Each number is 128 + 32 x the weight over its row's rms, rounded and kept within 0 to 255. Layers, rows and columns count from 0. Numbers have three digits each. The size before them is the row's rms in percent of the matrix's.

# layer 11 attention key, 128x128, rms 0.251, rows 0-99, columns 64-127
102:228116185110077108133141176175167107089179142173162131162110050147107141100159111122095153171151143126089130096120205116160075139093112080113118150123095116059110124137127129155150106217146122
093:165067131121114131115149165085231147098153164117088115109086161182124114227119163151136085083116160162132103124135136109089147106087123098077074140068164124136105130148082153086122112152108124
063:095125111111115133147150102151129152154106081087111090065168123102140118187132113097068145103084157112151126117114098116153054173168096169136125127174082178147156112134115133132113173113137110
085:064117181121101152115132107049134172152127132107163092124100171156128098179096104172138160060138093115163135157153140138165128111050137126112127099104176179097122193180117100066137100106136145
063:165128080143048121073089155117093123131143133140121101187126117131156129084129106135180134161155086124160093121085147132168157175100160111123050131145209112145112165142137112093089122109128098
076:148109116119165125109172097165180108097107073141131110084133090147072119201091099076117162130117136129166108181127140128129123152149152168158084140122100133176117137151167124132142169111098155
049:160171047086038167167098090226194167088141121151111149109160152145091085101074131121150179152159179136112168147092122126116131153087128137142114127136087117126063114127194127099083130107149155
075:117098086152158099123119157125129078141109146073173141100144088138111138183097105066086073044150121134205092083124149089141074179164106184137115164137102148111146113163088183114138120104126153
072:152186137085183194109175097118139103097107130142140128148143154116133155121126084195066100095134110055140110099132104140149142106149182127075106098137134188121147124165139134127177159105182117
074:181192141101096193139150083137161131098162105202088144140080133134094068109119114127176163175104145124128175153148161173130116079114139099154127147113140082129125123124171131127141110145152120
084:174095118161103152141108083083120139102136124121138127190097094110128120141123126148133118101127160156120192112151116085110090107116111134136089181167093094174118158172144114114111093158113167
105:136064164155109073102116141079082120129100141074149078103092076112083173170098156118135104087129175185136116103135144076101068094117064163136145178181085178129146129087093178151136140172111126
118:069173100140172140103078108068133101121089090146085181152160118100083078122114120074082154101081114152093182157132101073137122162176118139121114101143125191191123111154139144149137095186097096
120:134176061128184144147067104139147140154077128153081121066148104107111116134167179133114175198103106110121164122118155165137160156125174149136188154162173130149115138171082103119159139086088182
106:100102115166127140145131128114126146075153104147136092133077211166111152180048145098148135111091093151097130100140105130107132136141122162141110095100152108083122104122159107100160076160094129
111:143144083175158134190148126122143117053160135106144114130162154190127130101058165115114124134143133116112125103124158164124064153188163175105116143154109167066087067169164111137122134178102109
118:135194134163147100100143099140120103154156170087114121083120129146115116152121074124096131135154072129086131123162134168136126078075127195153119123128175103159097137152118156135100085184124125
101:123055116132123093122141122091139174084153170125110167187140137178182183094120098122141106110172146058113161154079171150128112154078186128105102127130086141113131148033089155081112075124151136
103:174085101097127136105107179130175165108138138107155217193151111155118139113132173131191150186147127124111146118155229109132114090137143108139105037128125085124133109126128154167140118172131179
109:123100106115147144186084133251115101153105111128123156062136138130128131144121076134139147132148148092135109137131104104128088155124104144125095161122170141077144167116057132109126191080127137
118:121140130144124129217083167059097090165143132138135101169151128084160198116145157154117093126163111192128113092152154154178148168134156127081123186186109072105168122165130112112170111143156148
112:150094144087092055119067111131122121130139097108095137125094099119100158081128130122193135126088193136132161158109124109052157141083136107154168065137086129114165097099140165156133115113133159
108:062118114120121118092129170115155132156154154160160063118109122097135115160080105136154117158149121101131188118143118161068124140094104164121134163159157117140161161156026112185102142181131149
096:166149074113091109080158128123120158134157134134143076122085090119124095080209130134229133128126152099097155099093097092171101158108196122157144166131121128142082132087114123118103085107122128
121:154137094134084185134084126133106088124104134149086125012141112171169138059163126181126194100100123139130175091085120100130097163136136122105123123168134158173117087134153097131120166133177117
120:164109123114126082194114125138138090103129098105135103201088149142076061094143117117139100156176087100130134092150111205156152109124107166117083122098095168051164092108193108160155142105115112
105:111155092164114110131134138114093161142118105082145125090128100150143182153102101098150107121098139108161190136083089123111127198063114112130113198163082116113140152131171151132173093139173121
110:123109144136178119118096100119152112116128159088062103106147144131118134131109089017126179185117123108097118131102166103115109149094094156167118106071113112168115129099144135122090148144105112
115:086094186179156112127101100110117062165152126097077109125096074119109179102130172169137131125161171065121109160155181131113116084142121113104108135077051099125124097105097133087140158064129084
101:133128152121143139081114143042097116178193101072139142138143141124182124104102128147077097155133117138135154121143145098149131152106144147116217123088179127171112144128164076152180150099133162
115:128178158114119126073082138133091149144141132189193086122128154186154122125119155160121135144096232095105137104133185082125146165123165140126102064082147112178103133109165102109127133102116131
115:087154134098155166169117082074167128134132123111138110113135133133156146139200169103148172108111121164150074113078131095150140166139152131122149139192151198130093098180103090087121171127102085
116:111157131170156091090143180142166096149147135100104084149126124134137100124178147148132117060126168125101097135075139126149192159104143114119103095159111096059155127163141102109130128137086147
107:182152098089133120170170103094133093170101165101122167136111145120161064117063126186090121109149177199127117108169135149097139132118135115129092158135141100128078136134082172131100178147049177
082:151146131189087126127073178166108115098138077138119086165185141080148171116112155079136137165125136110092119171150157153104124149095123138118242109116166125154060139071107103147109182094114139
100:086095133185140131130110121078159131105159121210075206130124082155140128173093121132133160086112172139091150132102078095113119130137130126117071138143117134165164084126132112151127119159137120
086:102134109045179144099128088089135127134149163134111163155134142188077103171153122161137119093141127177126135100112071109094107172150132140116038134169131083127198105158166144103111098149126134
099:150123155132129158138121018116163119109096144117181163149146179155150137193106128183140113077134167145117177090117118126131140132198136169131119123150205103109084103098117110126103141119079151
092:120132144144080149099148123143120137121116168085184127115163091082138127081121124095148133198113131036165092164101176114146138057121164149112188129093090130107058120114079134122163151114124082
083:132078074136106177104205108165123105109158124137105144100124136130118116166082149088162155091126132115102167083120138124113195153148092173112099105180120140118176098186133183099098059107115143
096:129084147116145120079117103126152114174128184135152165081066126168097104150106179116102149073158141112087157078154108069141116152130136164168078107177095129090105126167101118092058133129175115
096:155129083099182132114094118082099055119138139132050112129108170135117162141105134160089098104121141158116148083157063142078160211136122109137067149194160115094186120189144150092149136130121154
110:076159159161104113152107110118141169127130150105198118088117141078099033173103129146136136096070055116143124125144174094088163070106114129112191107087108169121059164113097080140138128156081121
108:185127073103113132112179127151181156105074121164173124173138159126099145113119146075183138144179055125135144093130171144166090104144181087079109152141102096106142132177115171154125159178152093
100:103120143176118098162119136101136164109127108170143099153125128130069112130139162075092068132153103110147151106176135119096145143138137095101137101132134129124095102154125168111153166146171138
101:149146188135080127148171177121154159111148158117210084059096121139143125143199064111136133165097080136196112110104144115123153167062159139131076148093083174110105149124097112098087123143198142
097:064083136168118139124111142125131131174136118200088142101131117151133095129085150111151179109107162116156133156147084125075119140155165146215137134135184130151100134090152178122116118143189125
107:143109120081172132089189156177159168114096155168105108144116175143145166096160085128104119057135124136094157131123151169130158126178146172127122106183120057136143166114122142150101146146119200
111:082132127140150172175137113129096122121116078134145137121130124120144118077120151119147166124144114150093128076069142154095155194080150142125082108162118143093146049108172135131184151165113127
102:158105193143119114079097162168134112200175123112106174188089120131122126121119133127149142176130138086121083151074090138120094156117154126129094160137126155094174069125070155131159108133128171
104:092191130076138145140097084098094117144136040132146066121104082152121143154105164119109137057117070145146137131118130126143124111169142163128162150136203189121091145110101125159113186127134091
096:147084123142060120121158096104155128123140126118081111113076172129161086131126134095163092093121123115164135131131125098111091106112084147064116080172074135112086158117134094151130130144097155
112:135124080075110158118132142109150155116091111133140107187117079128160177145126149130121119114156135135128066125143137110094177074157107099074132115165139097147100130132126185106086173054170100
099:082156169086118145154137062159148120135112151113150129137126085049112140184151146107138120105125165105199117144137181133116171056107111139162113154108104139129139109111138121096132137092102168
116:130131136106141103110116149086138211065141126137144134145143145082118091182104107139146153109146116154145143087158116119120129102139074118093066099106153116140130197122167096154191114110112166
102:115117110112156116131120117143138088102090125113088094085158061119157121155166159057125073176085130107128083123097160149152167157199139154114151110104120120140075079143098098101191100121118091
097:156089132111174151123117096144099119126037097104100169088175120147161159142093127090099127170156117101104186167113097126140176144156096158159101150109114181147183132109102155128101175158129090
103:120123123087132180138078188193154132135154166139127142172120113197117071151109128125117205191170136137117091115139076174089115141134148108123087125103096127079112108142103105140118181102117146
111:157157151131144105184147086151094170088115130148080103175138115140144125093081106113147163100145172125148175119144107122124143145076124144157142122109152117059132109146175117150096110108140119
105:162156110080154143081083133116116136117029106132169175137131100194105079082107127152174105112119105125125149131147157128106070150076087082154186113171108129103142140091132166123143126150103134
099:143187140134126095157147060110136144110214122099103072149094101084124163112126175108124141131138160154098132131110146129116108154147156076074120081166129181119084122187112058129138109087096150
103:178124128170130168106111164106153150128110134119141172150199142048145100084136131115145142136151120161149160111163149094147115092142103116132086163158118116170152138123158068154143084100124142
113:131127131118119157197092114130083091116104091113185189139108065108091189163154109123098088147143135103108052156155196104137140131134175119118076181121124155080168130109151093085130091083129109
091:117096146086126083105190137143152142172159110183120147158116067129114123140131117121163094084058119127099096124155134140144167101095100131157119155130167117105136158129129092146161081060121045
119:134079131154128087110097132204141160120122185085139149175084165109122124104144054152010098108113118134159114124151197183122130152116188059141123125157156126184134111122100132113145060153120140
101:105116134071206146125115147152125084078103135124102107144111119159154174188152118101100136117122122172128124127092121117079149204159086156126135114072129148112101156098084146083150091117120150
084:102074048145084047122115099168128165171166129136119130169145113116178105153108151152101121107061199102133175125136067147164126114148114089126187096125145169128178162113131115139105164140168072
085:103132100111083166138064225153129102115070105115100122133112158173129136172113158131106111081126078163127176110166177197142120139110149105081100134102119099169065109095087123161175077103082165
082:112115089093071108136124131155069148165141081139086189126154107108163133174155146134111154197053169144115177171136094102181115103124120089154170100112155187130125206076087108109090140104109121
098:120122166163167071173116090109137141160079094127108135119156133105106153112165132064152156097084141169074090148150145118116131151077116099080093099139078156144067151117184143157106134169087138
085:096114069091084113096142130126084118155175100122138132098187091099119110154122172144131170200076193091126148199124135089185112139146141115150193138099154150116120195075088118107103145080144106
063:082188186132147100177185086074154119126090176023094103107125153095157160175139131066135149140120107189126112177123115060082083141131126097153123128159130108183115123141195094164127125084080191
064:182160140167127153118114169142131157096128112152151142144126080155166145145193061143111104102110145096099142128134129135149148107160119145080079146103129131129112112106129125128081187121176044
089:117071063088079136116132105150116161153154118173163137123183103108128102104116141137117168202116176114136162185107159105185096086149140145172203125079165149141131181059107115084108112082130111
095:140135175119117068154113131146161118107115141101106108156081134086135167116175112114126108102133098163111110036129124159115169147130121116096071112138090126114164115154122135113150110180153174
090:166179175129190122175114107085133057164126144108098089116092147142090229165115133143198070071146118138131100125140078130117103141115067168121068091137134138097148086188125094185163171131098174
099:150110197153089197113116128090173155134138036110118065097121116137083148096134128166093137111139142159128113129175128141146170136148142053197095142172108121143134095118139112129148137171186132
100:168127116184137171177153137117124155131134129223124116108144129118101136147161151114116123090072135114146096102159162131089153141113157183119108124139128166062174185136138122097153111117167209
096:083157045107126116110085108155058146099129090090117122118118113121108113102127131132151089142119182108164180125084093146075118097109143112163129108100122111134167149142162151142143145080153104
115:107150160111120120165152078166127093106157108133129182123162127127179180168129151089133113149138156132162148074061114148103090191154117143117119064149165135140120093108171177131091119060132132
108:159129136163144134154145100143094107130165079171091132088159150132089142127207197151119120094098114078121106167092112108130094103145147145148137104067170093145106194127147160102119141119146083
121:099139107049161159177072065104138062152160089107121137152145114095106184172108145127141127142112112173179164139077119125094100163092113140115171138068174146091179156053079114174144129099134092
100:063134096149163119124096083114134097134101186188139084141135131131123087082109124109218149067114115146136147162150101105174105116116060184159114176129095060173098113125169107124114167101126169
096:161137113149117094128120140134099129087128196148109130139119111173107145129148130130174169137082119142117120087118135069137100096138122138105133161104127105186143136152083132053089133119153112
105:095126141122169090164138073159158098132094103086109096117138153082076214161125177174121133176150173132110123107092171094110106120032178145116127159146196106076103152117117166136151147087112148
085:127172162154134049180150129155154085135160091137183111158129114090139148074101173174186120103163157080156097126096065150104153117106136137127158085089130204159093148170122150110164152143193149
102:123161143156152091180145188094112136151149135177105139150116124154217169114162140119149158119092131125108098119142093077163097090128115119061196083113167080123131089164147135111151134129109164
110:108145137175193135114168100081231098087136132105093093140110173122160134143138161146134090117116155132113133131057136090110088103087146168148120118090170115108162142145141095131158081092116094
106:132142081157119149053088128091115140114148201136154060130165156086136087156123132124109174101148140121137135207169138183118174094163097099136158150153165105153134141200104149119095156110140158
115:113070113073047159149068102217127093107123104094130112112108142125125124150138144168160119136042053088093082119106080075159120141168111115087148108094143138147097142138144206138149093109091118
100:110169140116122155116122123121127177161160055211133093085078116109085136118096162147175154145203115138140135098108136118146137101122136078171104133143067138159132057109099115197155132219150119
111:144089154137134141067074085106128134127126128184126114174102104161137130133099060179135091105142135122147133061173154154132196093161101084117102148137112136220122106136095115122106137113101141
110:064130141081079106106091143115170139123150222093169108124123147108106146190154070138123127101110161127110113103122085105104107129109077180121142170129065124148125151146067119128098163139095166
112:106122108169222110106135090091169103134135192083142072126154108116072110145137124078099132116130209100145149177107139140127085121139147194155132172107163101126138154192126146139160206110124091
105:094127110099088075117095105169160129080082146141123156146090165110118159142134104139116107159121086164075131114123165236104131116139103129057085137138077122135146151136143113109113091073078154
106:136142123137163098151154136150180106122149118102174084180092132075072141096117139104127154087146126147210103168078169103121151175082150119168105119090160147143119151087176137176131081071145133
107:122143086129133109229166078166104129198197066103149192119123190080120128087127109113094118179169119167131168151102090108124127153131142125138064111152070115176060141109144159096125142145115099
104:192172104087191158091163111121193158153128094152133148120161114157138131108122110097118176135121133167124155067108082115115137120146101202123125076125123115125092138110153170103126078125071141
080:099117121067152116128143094145074106102157140127113123080094109108105180144096146132159080102099133156068107173128144079098163178175124106115143152090184070155154156138120099102082146105173146
104:098105105083121114151102125136188068160137122158089162151135117103105156170129118089178150183172124181113162105096130133153179152172151091164116113138070158132149153171147121056091141095076121